Part of a small language model's weights: LayerNorm before each block, learned positions.
Each number is 50 + 15 x the weight over the matrix's rms, rounded and kept within 0 to 99. Layers, rows and columns count from 0.

# layer 5 MLP down, 96x384, rms 0.249, rows 0-21, columns 256-319
53 67 61 47 67 79 67 54 64 46 37 40 55 53 79 50 61 48 67 41 39 30 59 34 54 52 30 42 45 43 32 45 39 55 61 51 61 58 20 54 67 16 52 54 59 37 48 49 34 39 43 45 32 43 62 40 19 60 45 74 55 61 52 30
96 56 35 49 71 11 43 61 11 24 25 21 36 34 29 59 61 34 58 77 37 51 00 45 16 55 39 46 50 55 66 58 54 49 52 56 37 58 31 26 33 41 43 55 58 05 62 34 40 69 62 72 45 31 70 47 50 10 48 47 43 63 37 10
75 68 42 56 40 50 61 65 14 55 44 55 83 50 46 58 33 58 74 41 39 44 35 61 62 52 57 71 59 46 46 57 72 17 37 35 51 60 43 79 63 68 58 49 81 58 61 73 32 37 41 34 48 62 54 49 24 65 70 80 49 57 53 50
52 91 41 39 50 73 38 52 64 66 43 37 45 43 56 52 68 30 74 19 75 52 48 48 30 44 49 56 25 38 43 48 75 26 88 36 52 48 23 41 48 52 29 33 62 38 64 36 45 37 68 25 48 66 52 34 45 45 38 23 49 55 62 42
41 16 30 51 49 29 52 25 49 50 67 62 66 51 24 50 63 91 66 46 45 45 60 66 53 50 58 43 60 51 54 37 36 49 38 35 70 68 66 52 55 57 53 45 48 65 48 28 34 33 63 45 42 50 54 70 28 31 59 47 74 36 64 35
49 61 58 29 56 36 50 57 52 53 59 62 35 59 72 41 36 71 52 44 63 26 62 39 59 74 42 41 40 72 53 52 54 53 62 62 49 55 23 65 33 56 52 50 46 51 47 46 29 33 68 41 72 33 70 42 78 59 61 27 48 48 55 27
70 70 62 37 44 53 37 66 44 33 66 44 60 51 17 29 72 26 74 47 64 43 40 26 64 51 41 32 48 37 58 63 65 47 78 18 42 59 50 48 48 83 61 46 44 59 56 21 41 57 55 42 39 32 46 50 35 17 33 44 50 40 50 50
20 59 70 63 32 59 58 69 31 47 60 57 23 66 51 53 57 49 44 73 61 66 34 44 56 44 33 54 50 61 53 52 49 65 63 21 50 38 45 44 41 68 41 53 58 61 70 55 58 31 24 56 32 11 58 54 59 51 23 28 53 53 42 57
65 55 57 30 77 56 46 45 61 40 78 32 22 40 39 39 48 42 27 57 12 37 91 48 56 51 43 55 46 35 33 53 52 44 71 22 30 36 57 38 50 43 40 36 59 45 51 36 49 63 55 60 26 39 78 56 76 19 60 29 49 40 59 59
76 37 77 73 41 62 48 61 57 29 20 50 44 24 48 35 54 59 55 71 47 74 31 52 48 65 54 46 44 39 41 43 88 30 43 35 46 57 64 50 42 41 21 36 68 49 61 46 26 74 59 53 50 46 26 64 10 70 70 67 41 43 56 54
56 55 33 51 30 55 41 30 21 52 56 35 48 29 44 48 51 49 63 71 32 34 54 51 43 62 66 53 60 47 46 36 39 48 27 43 39 50 39 65 77 54 45 42 46 89 31 70 28 53 33 48 53 36 43 31 32 46 69 39 74 62 70 65
64 38 17 49 34 67 63 68 75 26 31 63 33 15 49 77 49 31 65 47 10 79 74 58 50 26 57 78 43 25 11 55 16 58 51 56 56 30 49 65 61 70 55 47 18 36 63 51 66 92 53 56 60 51 61 37 41 52 43 51 38 67 38 67
53 64 41 51 65 42 61 59 29 59 43 47 41 44 48 35 26 30 61 53 41 49 41 18 56 48 42 52 15 34 44 41 84 51 35 53 69 81 23 42 54 77 26 62 21 62 71 50 51 20 28 67 59 36 57 68 43 62 37 13 27 48 35 64
62 60 38 56 53 72 43 43 54 44 81 46 54 38 43 54 22 67 56 70 37 46 41 48 30 28 59 54 21 36 22 77 84 38 64 56 42 31 47 29 47 59 61 65 54 52 27 53 43 47 63 49 63 72 56 33 34 49 47 66 63 68 51 34
36 54 45 47 44 49 24 54 54 36 50 39 70 36 49 58 42 54 42 51 49 60 42 46 43 53 22 39 63 61 39 49 49 50 44 58 28 51 63 17 38 39 42 33 39 61 44 69 54 32 60 53 63 52 39 67 45 39 82 61 41 42 50 48
27 32 59 50 26 43 76 39 44 58 62 43 39 57 62 49 52 41 32 38 28 24 56 40 45 33 57 50 64 62 62 67 66 59 49 44 56 32 52 68 59 21 35 50 52 52 45 44 65 29 56 47 57 51 48 43 46 35 66 58 50 52 31 53
50 53 64 51 73 76 81 75 56 51 17 39 42 65 28 49 23 39 64 39 76 51 39 81 30 47 51 41 43 49 53 41 57 65 47 53 91 58 28 68 39 68 47 62 22 49 59 56 57 46 76 25 70 54 57 56 45 56 59 69 50 43 25 54
52 36 80 48 51 49 56 37 55 50 80 63 49 81 34 46 26 42 62 78 63 59 37 50 39 64 57 53 57 62 48 49 51 56 55 54 62 57 52 41 39 21 51 65 44 44 42 36 52 48 71 39 39 70 58 71 42 42 48 43 71 51 41 40
76 43 59 25 68 69 51 44 48 34 65 44 48 33 41 58 57 50 47 44 51 53 20 53 33 41 74 81 37 39 53 29 51 74 52 26 48 58 60 42 50 49 54 75 40 53 58 35 38 36 51 60 53 45 39 35 37 45 23 66 36 65 38 64
56 53 54 42 45 33 37 73 67 68 55 50 53 41 40 60 34 25 60 67 55 36 60 42 57 74 48 44 48 60 39 51 28 46 64 45 34 72 35 51 60 58 49 38 41 53 47 48 21 65 99 47 39 45 49 68 24 28 57 59 50 62 26 35
00 18 49 33 46 72 57 46 36 38 55 54 31 53 44 42 70 41 53 47 29 38 44 67 44 38 54 74 82 13 38 39 52 42 59 50 43 42 59 46 58 27 18 55 51 43 35 48 49 64 46 28 41 39 57 64 30 52 59 40 53 45 46 82
65 38 45 75 32 45 84 36 13 38 33 66 55 66 32 69 53 34 39 48 56 51 31 50 30 55 51 50 34 53 71 40 54 55 34 47 60 53 29 83 54 39 44 76 42 55 60 34 42 70 60 64 59 65 47 65 49 51 54 57 90 68 37 45